{"d_model": 320, "n_head": 5, "n_kv_head": 5, "norm_place": "pre", "init_std_o": 0.0, "init_std_up": 0.0316, "beta1": 0.9, "warmup_steps": 89, "decay_shape": "sqrt", "dataset": "wikipedia_en"}
Each number is 500 + 40 x the weight over its row's rms, rounded and kept within 0 to 999. Layers, rows and columns count from 0. Numbers have three digits each. The size before them is the row's rms in percent of the matrix's.

# layer 6 MLP up, 960x320, rms 0.105, rows 268-311, columns 0-159
105:450492494425538532554544534463563521474541538538458550490634502479524544514517517508523541573547506586535487533471514486528519449447480545516417506502485496502450485506522470468517504377564501540480486541482490518474464461502501504481540501505490452504469520521509424429531504424538515449481486417497499539531466523506498461449479478473466539489520511488511518539437561457448481449518506473524490519499463460471514483479541428429500579477473486518440527474500491595511517481495519
093:545503489502509494453471484458533459437424518467512490477543468525428492512473590460458506464415478439512490531549557497440523517552531490530498466545491545508452472489528460544484494489536528523522474474505437468480560536516468460433478457462450571508579516487527532426515513496433495514526486478465524559524462500477516553450486533487496467493527565519495538590495473496470562448472512510540495470481513522465469455430488517422449533490452511500466458592521451519464486437470552
106:506478497446524469564476532403569499496531440498461450542470495536502456580556443555453477519496461557584483525506505480556551434437509511472479446530476418498492443513456477506518560501547514490476407501492426383535573575524449476550496552490520483527492573479469464571553455501523460487487455578540509529531522499502572568520426505501498505463455475475535470483544567526481487608521473450563538523489487502518522594467477468497511513485520526548469540475520419558525518557556487
103:486453545556443488526554502398541405495453545480519460489541554534519467487518518470464513490487559514522460494425410488535442432469468493463483572511497504439448556483462442455533499516475516474521448524551471441496505560500552510516616597468475507501501547548510521511446475569501579506563509499488574523545523513522466552494478522436505458544479567533426487530449525472504454532572524496523552509464474475448520579514537489478579512498500516494457510453499547489463450512503473
097:479455485512546559506581484553542417499554411512541563540558451532504499455482505496502450423526494506536546492475516536484547492441428418523469518482545553466445504517553464426540488552502504553512512482475507545472508470449550531570450493556469493464484435519436511464490471544461556546549472555569496506445561418537539539433474547520384458536517463501498527481505403502504429469473501497587502514511521529495524477463452507490509539454483502495502472391536504526457477457543493
080:525479568551544447474560490459503499487435489441554548512435467561479430491537504534562539592451418471480524550597530502493491544531502448458450486522500574548452473484493496488488476429469562507496495436543559463524531494516545521454485506594515504578481448474481527458489518514487566496466424531503496559593514541548510488475490552498515449574518494541515472463497451497457487466556451551502502442551421513430491585488461553542533455445522529478512478492453468479558486527518511
093:496501573437469447469468540547531446461488439564504514559518533480549454464424508555441503452550509474450496560480511568419442546552509451469516458525483558467470497500532522548537505541489469443497554495448454555456512550550504433525573424497533538554507484495469465479554518481519504525508456444525533495458506431508471455497459472514512530526506465437499554444514470527547523516481542443483531511481506503533436482481527565488505408463496508493476409480432439509455512476525540
095:516467540503437490544461548430553485497457490520468502521507461517545501606596468546472518554489550510509521531467428462505440493507452463537524511417441485524484537454467571490484524481444492513473480441507486526455471517455451442440527491506500479504493538522536517535540527446505532526502526532551416491534489511540585587518512428508531492481585532504512454476524458455511438507482494548501465445487539550483538483434498503469537493529508445562480439467474540491506516548526504
100:501505493439505506558507518544484479488504491511499510481557524471482455485555536477477546420487513486549572493417522568408486508469420402546515452529534490458461489523569412524554550549464441468523478489455499513530522521564499473605441550469476520513476491559473458492493555561492479515507550468510451507527523440547476504439469532411472530467535515501559550457470515453491497452529524496447488479401519513482483460514519527455472510437437497530500442507487550494547505459541548
098:527509485450588554521445521589523422464474533544526458469466500488530558508541550535480480469475472547528530437461447427502480532470515441485412527476523529530515528524532480543437483444500511495491464508464498564471485501461494492536501436498511595447508508518475579413537529485551483469449435506464541456553482565476581519499523468495521446536534492524483428504521531425443566467462489473471503499462531570453447481513449448462486481511524472458491530482507467470532499527493510
089:386573452442463492509540456549559444463550495447498476438476539467503545478496516439519473429429527448502478520587522483495450506449537625518514482417533531521446478518540498524449525428474472555497526467433499494514520470519512450451571576488542605467501583480473469542533542493541554531447497484571477498512446427561502482466514516520475515561465551554526521526494517541453557479434494471464567547514539530495463544508486441540461468465445489507553479420467481515511505476441555
110:489541531444504459513476515518558551455471495501496562511572498563560620514492453554492482504574500495476463509448509537565502559481509433502502458476445506477520594475392463517484551536437504491497477470478510436521500526480466525508460485486578562523503471408492437467522491456507478460566540529532536454486472575488515473540557496532493541536519414433541477481472518561467480497487511510495467518431475493438444609521517510475414465406524441486462519465476553517460585569574507
105:579564557516478508456572436516431544460496540529474486509550535539487531503460540507532445557473470490557523526543452487463552550489533500479547475492527609471528508407473456530472498459462455488466485529449501480464508519544440456499500484475487453457507495457526456458467496474560540543523529439476488465593488481505474504548515498516523477526475474529482500457452413514406516546562526461398475493468561517546501528490498591491546523512480463418508503487512495500545547507420520
098:506565495509405546490562538522489440566480459587552504506452491431497468484493536536466429511510490499443513456505442447536542527499530555510529514531458528526521549497448461477477443496534500509525527514497543568461451497457559531562497513532508470490497543472572471394514547568472477533482516538552487546480495419485471409534436528475499501512511521445524544471538547453466432547522510526577533508534515482511483587507579550482486489516533496456584548496501560513449507541569567
102:515514514452558503523463505536488480489466478535522493443485537575475528414509541521472460534496463487546465470482532460526547515550506545542495497434501463471571533523499472479397542561465542574502484477471499526474501540581480569523529466489542527571470437522524515403574452536501451508573532536515568437498512406519480485570485511507449556493465487494537495472587496475500525520528546545481529488588509507486474512506477537464473477526484436520535525571497390425409489502569531
109:467504574503463491508479540465521603479513469436507469505461511449551496491469507518478486537497470529558559532509490521507520557519526493542473503431548537519527434590478515525457512556452588448452464494510503580454458564548472546441477494442469481495483555501479508479493568519585524575531511545485542451478573427454456573496533499543455483527462498594467562514527447469574551498485534477507528468593474529522533562514561567534515405606509459466475455469500513460501464471421492
109:461505462494505502512450473443434473468459457518489470518472546462564505494535560469497527572475462462450540519443466389526471513456492521488494593472485548456548522545484544460485468452517479480499519437491465530511502496489559538582408517513490591453470490439454408421456458532562518472415489516544418561482450467489497444525514528544493449538560476442486554542490504524510554529507425627496503429442423449502478505473517551560512454508530543520497518544516548477466553540485510
101:513467460507507445535459501521407514480459525495556412514552409505525493484528543422469453502495513431478563502532420568507466424495457443471524531492534544392464570509560499501462460455549532529544511504457467467511469507505421483560520443426498506417544546450535498471488511480520530521486511481574434487473466515570495476542488470456538486451507561506604551527444554524489536534553500492496496499521516495538456501451564499504513468493488543512529493486563630556498519514486477
101:478543512504505489465515597516521501500480507505508532481451531522487433599471533522437501586554475561574478534445496510528541562470500524494507499540511444436504507458462435520542469508488501494465548492463524468438503415514520472518521569530532417537492483482455479516490538433560473443543547464533468520485566477473492554552600525555536493533533531582512586512525517530562464505458535489498509517475503448607573548486544504486525522436530457493484497497507496561569544475557517
109:438487490590457504539585527507562439519553459490470563409490555493609514504517480576445495407547433458504482518492413524490458592483492555468556479542489575469497497506537549494532546488481508534554478522524472574495510500555531565505495586507485489507506459545501492542501422485501487488517563531466535525530468519505577517543498476478492498540487532482457543452532531466443481540519503494515438497481513493499525483488516583416473462509495530473485479464497462508495510433496556
093:561516479512486515516485518482467486545349549481450469514548493521558512596511463496578529461511502555544511465502468481455444497544462438525543526528541485500574520546446452541501517521493486549477497528520509460435482534506430547551445536517447516481502459468511565484508475487531454457516563482514494520475481482490536613530436530508487543519504529564456466482512491494540474400570459506470575537511539504379504455467551511456542475454518391475564513490531433564450504451526479
101:488436522514520474502426462512503498442484540524475495561513468531491517441500481516517512522517511457533466536611458497481495497482527504503507501559523525515458469520451453567494490445497538548488478501476493530560520531577482542582467517431547470501601535532538560457556479505484516552517487465424483477514517473526565518501490518516511485489450493484505526484453522486497485506549498541514493478488496612494505555504554479513536485427461550622510498478549465539541497457523479
096:411492515495538518449495478507470489516488523474536505511478523470448456504481527456490522523476469523546491420502531448439502535449472527558440471520563571505570503435555551491520521458506502429488478463563483456503526454459541475467447511478479492451488496448480517422460571538486522558521433481530457473473523465499463503392435477523475433499486486482431538485536485468554465542502510547423463481514458559498449612527484493492495563523529499540499502501573459554475499446498483
104:596475409491468517458466499509593455549573484497513479493513524512563541466511496436452475517481550528450523484456428546528485510523429499463465551560491509480566508500504468520484539523487461540503538472561432505462488535509615436486504469542456474505466533528528427511465473534549509520407489550482537468474464575548513470503528519515498492512436484472481515532494442435525492533425479447521587482558548480493484495465533491525466490509452467566554421529484504512543529439469551
104:517511452475496543487449513562521518471510517517477480546544507557523464472488485553527495488492479588511567571513525516392513554562437528478521527536504497521521434536565414515464407516465504539473460550451508536458445438551506569543420472452456496480517446408517487488506491502475528430477491515508485530400539441540482513494525431537518520549451494568552483525542491500577499570474473455506544471520483461569502597455500534475535500478478491523413567501526536441497499534512589
100:489507509452429504465474592553475394486534473480571559504444472522484491500566477542565520544522413532487505496500541468488478465497482556499440515549594469480545474483475526572565498527562557494524430538536482520506560545500536358500521472449412539525492486465487529478492446507516483510487486517578419424530454462540492539509437540493486471440499509508485514494488553562546499488485562559524474456525457518498482499460585454569576531569557499489543546553506550529496591453405498
096:434493468468463508559443513476466487445475502483503571520519480454487488460515547524453505499504467592435455518485466515457378450500551495479524461553541474465463493460463396468453518519478606484400453489507530536466480528426593541474480522490582498510469549473506487470498438466448514505474506512528560548515508441521555462556484426514473468495503464459544500546544513539448547437488501576436439424514521425496563563398461506486464520499486506548477482496472445533535539456518487
102:536466493511487565441548468564484548457518573488435517469465463546495516487557474470548526517540499479517580472501492436543504528532515554414431509462504481510512413509453571445525452482544559509516505504496580473491504415509460561572496515460516515486466507516478455567502492506530517507511524407497495593530452521483493485583501433551505545526527514494494530423458529463475488570527513480503515522485502504395505560532517462481522505549485436533493448550562572515469504466461498
109:546531520377455523603487532516516568425484479500472530446465577470570552474557523444454498520546507541480520430481412520481499527505575494543475503515489507475581500525595444438498582565509470531457512503539533483540520514489490491452478506483472515532535598515471499534476508499554422453492562532442512446492570513462549521584470526496468547499454480504512559491523511548520527505482462470498443517503458513488489523517501543514485491547488531484424514459404499547535530445534517
104:514422467458532454481471450422369520536522448501545518551474539487499485451486440513496505456541526501509455501440556471507483484413514435399464482456609464511478529478501464432450494510421515542495463536526482548511500553556433542524479465555487481553467596581498492544480482458466542512524497545447505470450586469555513531565510460512451447435528525486499452481499570512488576555518481476470461528494452475467509479477566519389514521515486543492444522437460480519462512483504530
103:474518488548471452479515519481455452478526455507396561491523556500534488520540483465543507460489547481508574448510498488458473541501468534539501515490458508493480522513462413525496589443535532478576470522581510537512544538432575543558469553537515537545458497529519484485538570465441498486520427521491508512548499486542508563495456525639507563521445546504522537452438466491453523529480510484563571450436512481543506524565509505533505551518545495578412503478506454517506476534515477
100:493498483480577491534456573452473538512428482488472519520455559553471482568575421535490556491523485482522443500525446514415463509520539411529542534548536564462515424463498436516480560527494480484513522492474539481521475423433510476499477466413514562509556449477438463501554493429446548417434428477434422483483542484534501449472534474534497510453500564519479494485496506438450460551525534545511555559409488482480542478562461551507451509433508536510528438510549499496570530495494487
098:463458512510504478526476549496518498520509545488495459546548563497449498424557451487496403500464592491485495541549454580524532488508533477455499502593487533453517519558475455574514473498538472494529456472434573471510455582499517481568456457479487502422497501519449455469534506456415479451458498466478505507418498528491516465503465537558494507452541555488453506499480523493421466522526501421467536518509452482517524515568425500476484468514512510486450528485512497547530553624516535
106:457624468441578489539560454432554475507530551428431518488551515565502485492547549541554514487541526485570488509490495501564441443510436554464431470507473479505510469485492478530438585553534564520463583543508476436511463453501472543550502529468442478458454495537516485507535509453499455503410424490483506546438490577440552595527538474567530520515532590485477471495480501482491507468456469541476506460525459453484546510529543514556561489452515505530508531546588489485468435577555501
102:510488493498495559531549524506538483489589519589472484496406457510535486514552523509526503550461549496516508519519530455462481499497525488570551540540483498483482444533545495467538470445423575552524453511537512434475499501527435425452493491542546460560504494549492537569496548435554536488498578421523548444471444463475441468470404580501508569552500491536565469522514490477495474501466528487501457494514450473535486526557421496528563434429413535527489525526557438478531532476438420
103:503501487570455498464468560517470488451429554513517498484515522502576523526496487468480517528554520478432560533420516502531551513484499573472433553508478496478433536496498539563511566521440521464524524538474443513470548457467505495441487455590486507551514508476542497601496464504462524491461501494500485512417507507517438501448541461540466531473494527540507534562479516535531541514540521457437513435555500575459522539484520460508480519446483536488572493514503581503473514492470538
105:498504506530519488511506540484522472450538483528482502490518501529578510492498597512532522477539475460472474499447540512514400460504476528509554460512495492506468536545590515463484526483510495508563551415495509466593489559473531571492509560618504526553506554521515542494528430569503487455535504496507544552472439499463480462500431381463474560456518438483526433470529555422473520575488510458517563543435524507441437427456492499394522449464533545569507491492503510546490528503516438
106:521447519412507447457483557442562539448470517547475551452522476511417506410486483464532479479502526495495507496500493453525481442488506438524461458449497469501455545539564484501487424459520515570597522470437506434594518498423557462500518529456464569535484497575520508491451421492505518475526447407488521543472541434472473548453428469516424485447512451555584568528488541531515465481524489478478525476513539560524510620488442518526581477452541476442525505493549499557508508527507482
100:537535477458526516523563507517502533451443431476496481499529461518508537450497514539469428506476484500520488528507474545460507564423544455430547534482452516572516496496577477498492435476525473528537474467463528504576520583459543469473438502500533589485484508496460509521493488577528469528505514535435427532531496473499559458495456474458546528483540512452434451484547470519538518463562506517512521452473505455497469498454498520464518401503500395456391546498494537459508520477488554
107:474575474526457455516475471529483493535501466526493513472547507442497590534546501463512494512513448497536504492586513537463499458441480534492523505504582486495561465487532517463544518460457507532504507448510518472440529501456507530481514485522527526512595524502594492493504500463442539505417439514525458469554435514472446527491523482496501557518601481430485505435462504434512554586475565454545541476464446504431491485485474501521541468446518450549515549473530504426503475427509495
092:514460555502561551571495542446564462426491526508519491521493520500525485495447452499511508464470452509480503475454453508486512463455532490510523484474548511561477464577455528512496610539542530444594470474503447490520585516481526455445539572524484468496517518523506525499506475431561461545445491431473480524541475467450422520511456574532531539431487566519553514498533433470469545430506492469502511493552468464534524554531469507420525524459448462469450556502520514559465440480489496
094:484523418555482503452538510415529439508460514600507478498550468481492476467499571459405506512505549550404553535519436460525480446513526513504493511522556562496514513526510500494552531567541443577544499479489564547513482519599541434518445521496507498403493487499518492485459497510475525521528525473481572551460476489535466581495491571570513512397522475467494571494528534505444474548553461501454532488493463503443532471467505486516491493486511540565525444521551449540516530559481522
102:506478557553565486505529565552486544552492464510501450538491595493589539589526425476519420525462496441574522579493541450487501551531490569485545494462505440550497504440514468469436495532545490535494530456497499467429547490449496494498422543503415385533453410501476540501466498525525488542500626530528555543540481542555516464494452524540506505497463558525509434544481464547531515459475523555499501505495503451474536552523504530490537556511502496492504511500622512482503558471481505
096:436533541445507476501550498399558480535518564532543551478505438518553535552540495578497443479501485464460523580454584487515507475483538464530548478498461464456462512542470556470579501484423470477511499505499526489492488581482452458574506477547525514478469379531458536534470481560552472503456522499552490457521498468542505550526438462509499560515487476484535493472512453497511494479478455597526500494542558655496505530502499521566546460474542492533428494484545496452520605555533538
# layer 6 MLP down (transposed), 960x320, rms 0.0337, rows 268-311, columns 0-159
110:464525448488463504458463512619550574525531511539467491490559514404403463523520455506467491484469496474438537547553527448475514429514537495528521503521500507548445455530482478484480527528487497514475603544528554492521515518505484512505479492526478479527375514483517429485502502528482441453464518529550530403553512454523434496485494507497468498525534407522530506509469457500543544466466526555449516515509582545452539476567521518462561527570469531521481443594542511547459537507474513
090:515482458521499463533507530510493482512470527555475464504470443558519459517490458483519512488453439546449499465503448459528469536459467489510540502473472558542571518451442521478473535521493418506461536582446608495437535473508466510499535471482488488449542485508530511519488541511548554441482461529467500507455521502451531450558512426578484507520538436488530466423495491473499452554501453463472503458501539442557523550532493508491522509459479528424552519493479513535525541551526387
098:515515482589377474565460572499530555456461540491570488433545517499480537469533451502531564472460465499502505515510491443553505466491532473447509511429537516507502447534480543492518580555517526496529522450458484517506480506495474518497455498511510501520544414494514481495517580545514529466482527517535402475516469443565566462483448518527570508530522458519544532497475497463528437501513553595483476447517475498489479536519525558475464522504446552432579441501508480512538519483514512
102:552482528545580507461437491462473506500444487477475470509444572439421548550438403504561484456488455486536519544529530535520520536507542458599418460511509531473506494499454474466526468510510531549513484536469519504466520517427508443476558470463498474482503529499506437469539545447475475406525503407501455536486514456504543520483547475492491489416511484463423504557497454546445505511516483508475435494477490542503504462481511506560476454534516457469513542529455503528514516485493448
090:551525531443470437475452628497516465483499504497542502504487417547514508528539523445558508496543528509494513489550537474501491526481546541537467460480525497457600457505516563489505481534521494430557458567483568500512547534504489382483540561455495508541439521455428423441519510495519517571469512438525503515482531548499520489525511514509509527490446487531480479469496623465530407599507438447505507491456487446482378515518513529463529473537506485490523488567508490488538497496515517
080:486465488476502525501514498462466546491484495571484510522505511448480487468508501441440561457561500508474473570448466448442519426482446563496514462512554501469497533460555518523536481541442487512434462438423475543526557505574518524487487490476454488531511536452547430527483503482531552571468508553516516521405449535524465518463585505440515509483512551508522531539463503452479472649518510514479448469437574468467401547439470498390521560518478529507550519504507521500487541476520513
099:440554438504509521479460519503538531486508519610447488455496444562478444484536501525503510420498492523473515525410512495472530457520477514556483463547501519467459518489460523474391504528561434523495511496534492537579481524530525579473471481529457500504527526524553466546458490536519458541485528497474511515415482514489513489470571497571457500476542458462564510548483538535552474492537423476432488487532521501552585432541568482519513524451504476595489538469518483518512440479492490
095:577539475484516481426468524556451553457573496467474551557540472465518469484466475550462492442526506522480466582553492574496499457439525485520507508440406572491511495489495503527530461488479542503502492508434506471468455411418522536434504569452546499545555448525438534520540531499558487452458505449463552461481499459519441490589512534451550555486471473490553466545541485439471537458532463527487519518550472529481418480531530478544471466494480540491477449509424490491449513475501457
101:575395494503497433508528505464490563539456516566458443539492558490524521510467501515466500527523490530512482575519526488553521504499552506576427528419510568504479543572457527435477502523571572490535545525497420521571513485431432523470515546512548545516519588369521478458474532437514488531492497436458553494464502521458501521490506420533511522510478513477517473504495577502499459531464532471430488553487438505487461514552491489501496566496527428476501572493546564502505495559461507
100:542502524488485468454473508568505446500514566474443554502555529498494452470535494500476480500505478529529528480456516482504474555491458423521540539545542522522474508481475491418506548487462519495533456502495451430496466537526572499425460559502530420576443549511459487507492464475529529506467506510555510543484476509505388462581507606552511515552498502483490477485472488540535516502499553510547520549514564506474535513474547521490555437418507539503475457507524547431497508485461547
098:545487536566562531456460500481475520518463474488488584544443483493444563489458462543511461466554488504457478532482520495533499484493469553441455440595462528473492524490462552484508479501506450528522569491543546510438522555500455532520479441423520474517453502483467583535532500521520498483589503499505481484491480504473544463477523475513615538434527497471504486476504507482534497518501470487518508441489499528441516455563474576522535518544523512473497466510451480479441453468597453
111:509469433491479513450523431499550428488537480488530476515430501364435532543496484514457524459506503513540495536506497458478530502482527509494548494506557541490521508538593497533441518511521575424508440551573467566477538448435455438455501444455455474449459522521476505529481500480478563500505463478521452479463521486536506483493463452519487533482467518540474511547559530462519448537531475520482521565492507512544553461439512486505535518546469526504572506498498445530497522416561413
103:423507482498519496533395589591565492546460449519518483509456525456467473536496533526465567515526527446457489513522493505555471447481558530475510435521510488518457454559496484531506506484528537586516462471494552470526483523470524490532568472588520502502530543514519530504412474475456581419458487524547495527477520539484539586432568519565535452416486499501489471549510591471482468455504450476561450465499565525506503431544444437522510546524494527481465587521443447529416499470437476
090:476484577481490494434419557521559519526512495425456534550540480494451556548516485473468490542518551465487535503537550452469539524505472479492482523495557444436439483518541525536475537520505537492544532498472561470510524447533397408503459498549541445477504417524476514497453499512516547444476443492518503414504497587494438539491499550544450525419437482502451490511496526510538463407473479517497480447510503494513522506475517498540600538483527517481568526475493541526561509495549476
108:443469517488439482570537473549441478545427501463464484491498490462565482539461503431539530548474508499451547459432500514535498386495559613507493523503473522469504491555515553569525498519454461489490534473538476486568570466424526392445527469492455496494562464501511520526483560570514550505419540498463518568533477505451566510457562449498481537460536485484516516489423419491455461467548505507549494454385551463435479522433486466543480475483495509471557556533468530477505504506536506
108:480524484546507468502552492552473441489431430499516471536500500469391561481482485443495519470527541476560526511504554487443514490546505523496515501569474475552530604492551515545553513470525475421487506549484507503526542442495516513548579524517508461464433482461529479507486516530479480473467434469538426478488447493535465544521559550510529561444536459484557478475478563531478521475541427535483568601439485483492430492483481504394424508428510545508510536416528533520593495431565430
108:511506489522528534503531576489552516516533526502537523523473459497551466532460507550503479474571464532499490408447509497452489530538519510530497448514446557553478476477504446520541485552426506490495460526555454501469526463440504402491462449496550505515546519516496527561481487474464475482463490543445463454565564532456393541519503469500496496549477510519474545531522494582489498558509508461453549561513528494455477517503495419480536438495557471443520456518501499562486501577452509
100:509582507492445465485512427507514521502554530491522496435516495462479494472420522510546518512501467538446566537430470430473525491464488461478556442515445540487499571527495459453527501579495477467482463457526501572527557487516418556509498506499473539588510556439470521535508476528443469471498470496464596510480465561483462522481478518490535505564441438447448530574537486449521471484504387420476506508440516469454530523510507550485449552576521507531474475509421513445467483455597534
100:451503480484543495502581464453512502489514528510440459481564482506492503473454480453515473480478459482441459468525476459526514495491503553558430467508541489466526469491500447485576445494467430478555457444547484500410542542561570504470482502555423552528485472528468447591402494557482508543548473385422456532467455514467482501519550457461451519584564558517531470476511506469502489561498434475584471533450586473456544440507450465488508504479526513493562524526475533504557540403508503
106:524549509495449503455453486485484593508507503488437466558465592476464530529441531526529544487539541514536528412535530511558506495558482587530479563461484400522543496547453424500481502567539443509547447549548490483425452483516566489557557495551500420500526495519532532518527484505463482417483503465496479551452478439428402480487512486523483506464504492516530549501559472494524511477410517468505467452452561448515511501479458539631487500498504503529446469476516575520489567466503446
105:417512534518502477462510467480548516480634514503486474468555473486531532420444526474399587521455434479486527523456502423515513553509498569456486433537532540508481509482502489499519493532474517457501480510469499488485460469441516533491521431526539514519483515511479538439468410482405526528544488523516504520551504458531470424599496479435477509556544459465518488467564502533515502533466484466490389504518452500557436502526483523495476517516475436561528479502441500501417509527449460
101:503532443394468534490553571468589436448494445520461536523486512456619483525453504498496450502526526476596494521481494504440540537514523543456578483470439548529467533556426488419514475397475452451520473518571543473532483471536527499474491517523512474432453502543455501486517504529485446466489491513495529527478440416431506450516514466484528442505520476479435469574475490494478513540499571521546527509545584563503486482485477499530462484561517473401461551506447511503500485515534508
094:459506452482497521498524597515481543520536433480517491569584493445608487462522580510463493467548494518485480517468527533567551522461538408517547553417455497533453473550461410517489541538500468478528593488411500528543447534447461555486578494532574451505418465486440504511525477578513488475478523469461519598515464517460528512496486529512439493433516473474510464455540525488437511467447449525557539512485555495488504464451489525488501474496484476573537454489542528516550604515565493
105:484540555466506534476454553551440538463466486504534499453463426438499429576535462524486545519532437513562454422457575522531479498486629469476550477479465537532456535527488551486508527579484505472460484503459556504533509521546493521578508540497567486553578515469410507464491459452495518505539527495536513495501529434461470527473529509502510464499517461509579459466508535482441482526537577439549479542473460533494507444451497416520451527528502475481523559447538445525469447495563446
103:503473554506516489460480550524514490483523467468561542509496512497500534546492505518494524553538530450515492515553493510594488416497562499465483404519491506490485531504504517539435547483553509553544473482518557533572532478490500511516585499502528530546477556417557470504485535464484449551440529539462422503485519519454479526475474482513523478422484476465515462518529519404432497492567446500547511513438546479539476483548538540567442527477413511515515493482525494611537470435554437
096:507498489476544529528487452509501576543450539469539432516539515500502470526472525511470453484468537465484562507535454518467545475470510405472469493473449451527499495564540494469466476480483462498462516489448511511512551489545458582505435394555570480425500523541525526488516530499486520471533438429428550516492437583496447460535566467478522518488412547511491460553434470429479510512471384488481525453456464464539571556474462583498441497465471445453518490517447499492537462512527486
098:536524516449445461472507497522591508462559417461524479493524561493536490547497453549503485440524464500541539591423514530459495462484523537448474519499525520486462581499512472452500482414519504532545494485483474588495545454484531476545480503434490517453498435471516444341521497481514524569479479470473554460524450495514442538575475492566550453555514541473487484553486543474526561482515575510517489484476473499513544521484432464469501575510515516526495418560563456447428516469418570
099:508539477472500489530530533425557413534503492549502514474508579527520570481481544595466510469477504501493539483550453561458515538507479543464479493503496482463509545470513517525454485493427435556500500524507518472524471472631569480584469491507501453521514480544570551441610516454395483518446501468473567485473547495450477514395550534485447512396477492546473484510537545507500497463464499424568487472532565501488531520561492542460509419498535450539488548480495497497462562511566480
112:496442517505496533547440511465484577572511474481511484482490465543478450512541474615525526623451484503530505527573567550512526517514496526521581516487531493503444454431507462504514491486527456503500434460496464434461530570527464460496526463490513557470482519497500487509507528518503547446539471388515534455485517506579574469547542547490474548455525519514440458551497528561502432544489449462518498544483417545520541573466514464505497572536470490433473561473482586538473534528477502
108:498519525529483494508570440545558498460511519445507439498446463539540499538566466531474523497462505542547595487447482449489514469433494522476458464441401529546550507509479528470546449485573536521480537468427544442552539498435456467545537459514458483506578479450443481524428580489470477485500475494478531513503511509457465484523471552483532465567449432541541564533515501500516518571496557527497482411470498502544518523498443451542469499515546521466473479543556521536457531446485499
104:490527531420533533490486416472571506481482488477534511491551444511523521446451548421433515417479526509503491498567457506535479473473481520525531490484538511519448489527497521497523477491561579504458466467406485490434519513496471453504439496441442491568502500509516574589479450418580491563456550407523573511493519460485504441505497509429505450479511532468561510506471518486506420576558576487448517525473485563491476497492515418533520485484462458568552416487479481450519520525488482
095:471563577541534468509571484493556460414562496542506437521523489431482556387536531510508487498519480536524522533524545530576548515503494547472567461445482478480445487503504446506526462477476542470509440550547536502452518513504391553518518508573412492445476508456560514517526484544494481551485559501523557490496483535509511552497425474450492434519456506466551474523503515532578525555452489434486480463517544561495511505469485530516499496504530562453452645486542612495488472484470472
106:564501466509527519486494496485477523513528511458543584467470464480510457646489458444475579392532565483482467432468473418451464496440541519485454532446446452487585455467461475470480498482514482559459516550518529536505601460524494504513461545584519557462543463463546494494544549485660487548419474483560442498511499549476482480493516530488536515458506505484427544477487532458547540425470492468475431498466545534473524532498522477501552479454543484470451527562473503482475539511501498
107:539476596516444446498437512526454481612522549497496558494487513565578485466495513442504503548418512527476561446418523567468456563512537483489542505512539549481445537474503520557480465465521506494510582454505448503578529496554513462510521465506574508536522434511552475479464550547493500491514538464503483470507548450541468410537457553512473490490503428509508482456504534495497467433523607492524516557567513462531454472505474516495473416574472505514491475490481522432490545470480530
099:433468538507532568544432564527477460482481435543568494462476490492453502523444518557497470471495497558505485512462503505578484438568496497503511491438632532455551488438500526519506474503506504461502478528503570421570545465561514489515538509472511532448508567515561512530473493528430530537502481567525468500530529505523555522474504505437516548536505458438521503457524522552523497503467483497567576537481493531528497514516511531414473480533594411519465474471453475513459458507556415
099:445481538452528571532483426583426489574515481492468526498523470488427476422530511492504502459500452515581469459580441489493544477488527483587509496521452494552527463518524444507535551522424486473428537538481476515510412506569543528494506556493450497497447518400580496426525524511523464463535543535476488488526551424464530569474450461489516517465488580475536446464573414510517450489497486516533515467512545514542559516482531552509520504416550463579513494502496473440532490489472470
109:507463496515475537499509492499476517538580475542450507516484502542513516522436477412501483504502568534482496520520522517451518516517483467501480472520491536419514488497470510471527462493422517458501485450548489514451465521513461468424475542426467458471462468468504475477511501443500483497514510518411455428449441511507426515517459515492532472501483491470554539448501519568572468445512475505472526469526597458530532584494507458584517575519537455537530523521506429483457433514499474
107:497511492573494438533406501485465496485478498473528496542517548563527471520538561456519494549548494550465536479557473489486526494503460475514510525517545490551487542510485511531445533474443516486502470484589523447383453504559443604471442442570459437558449563490461554545472472546485571482487481526464451543512518478482507457532460488508519483514483456440447451468464464512526520552476481524445546467498495514520492450453486541606439546478491528456427519502471414440469588538534516
099:441534550540539495473499552505480479488527486523474537520473497481496472473562529669508491454535542492526495536481514456478483570505509485568520520539466473514440482466462506480489544497449578519497461611453515504495441512406499531517545506507539476435524526495500506532457477491542552508483521384520443496537532509480480527560543522565464461510462472538477512513487482531502531509512476487474469545515540480459479525409509523524542528448517507516537462558499522552557576482530524
097:476469583475538579450507437480537570479498533447513507472443583582469436501558442531453527445498456484498462447517455523581493550473523534477518427460471478549548509528466552450507514485487517500448499499484448537567506490479448441497454504463531468478540511543506483489449551545544474488547564534470530541496512482469507501526511488464487490500488454500502489498543531555478464483593466533473484546470526486466513566472464511529548462399540536429467487476549469565458508493556521
093:484442410539535528524431478545469585520556522438519528500537503460492471437487474475496427539539593516478550493483505557502540461534477448465457541476435476492492499481518513518457548518472499473467460492477589536488485527511492585512492481460502496560466481503448502425481425530521510470554450458561460521473494497584488466491455503456505441509481484531592426498516536514534522571506472557556476483478542463511454565478453530494541501480532466532498461502492488523498519518561543
100:508435527471460544546493541447457535500589549429541510461429446495553487517499500511541523447514560523451538571503539562541539513588445522515467480498504548502461470503537591574534458503453531442462510527490464487538587479513461515453509499468469550488511473510508484519499582441532427538514450495445484510494499500489587470439502477462461499462437516510497519530564454446512543468442523508485522507532474483523475521505541485522551475503502527453468495502511538462516444481520434
102:446537426457418483506481441442464497530558492510504501514456508450553491453423553481501529461521530525494501422508506533580467556455495499504566526487443569454561512519511518499540472450478481477442445460529505494514479483507493463466518432534491540484516560533564459489534558532497503524547401473507430433478503471500479493416592521516530571464475450438444575519521502498459576469543456502507437550515464571522531421514507508547544506561504514541526491531462594531522441508543492
096:529525476498449558464479528606529473488469474476444443551455487496426503443500502444492543499452431486464489503503436439479502522543412527505543567466467478531475529460514536529458513529526478524519485443546498504519498531470520489449552517496419474535505525524495506438585540475418506488481528495582503581449485470448470404448460506459513446478487460511505491536474521475449537561479613444480545488527506411550445497498506445418443557560540437497558480488478481510513412485511445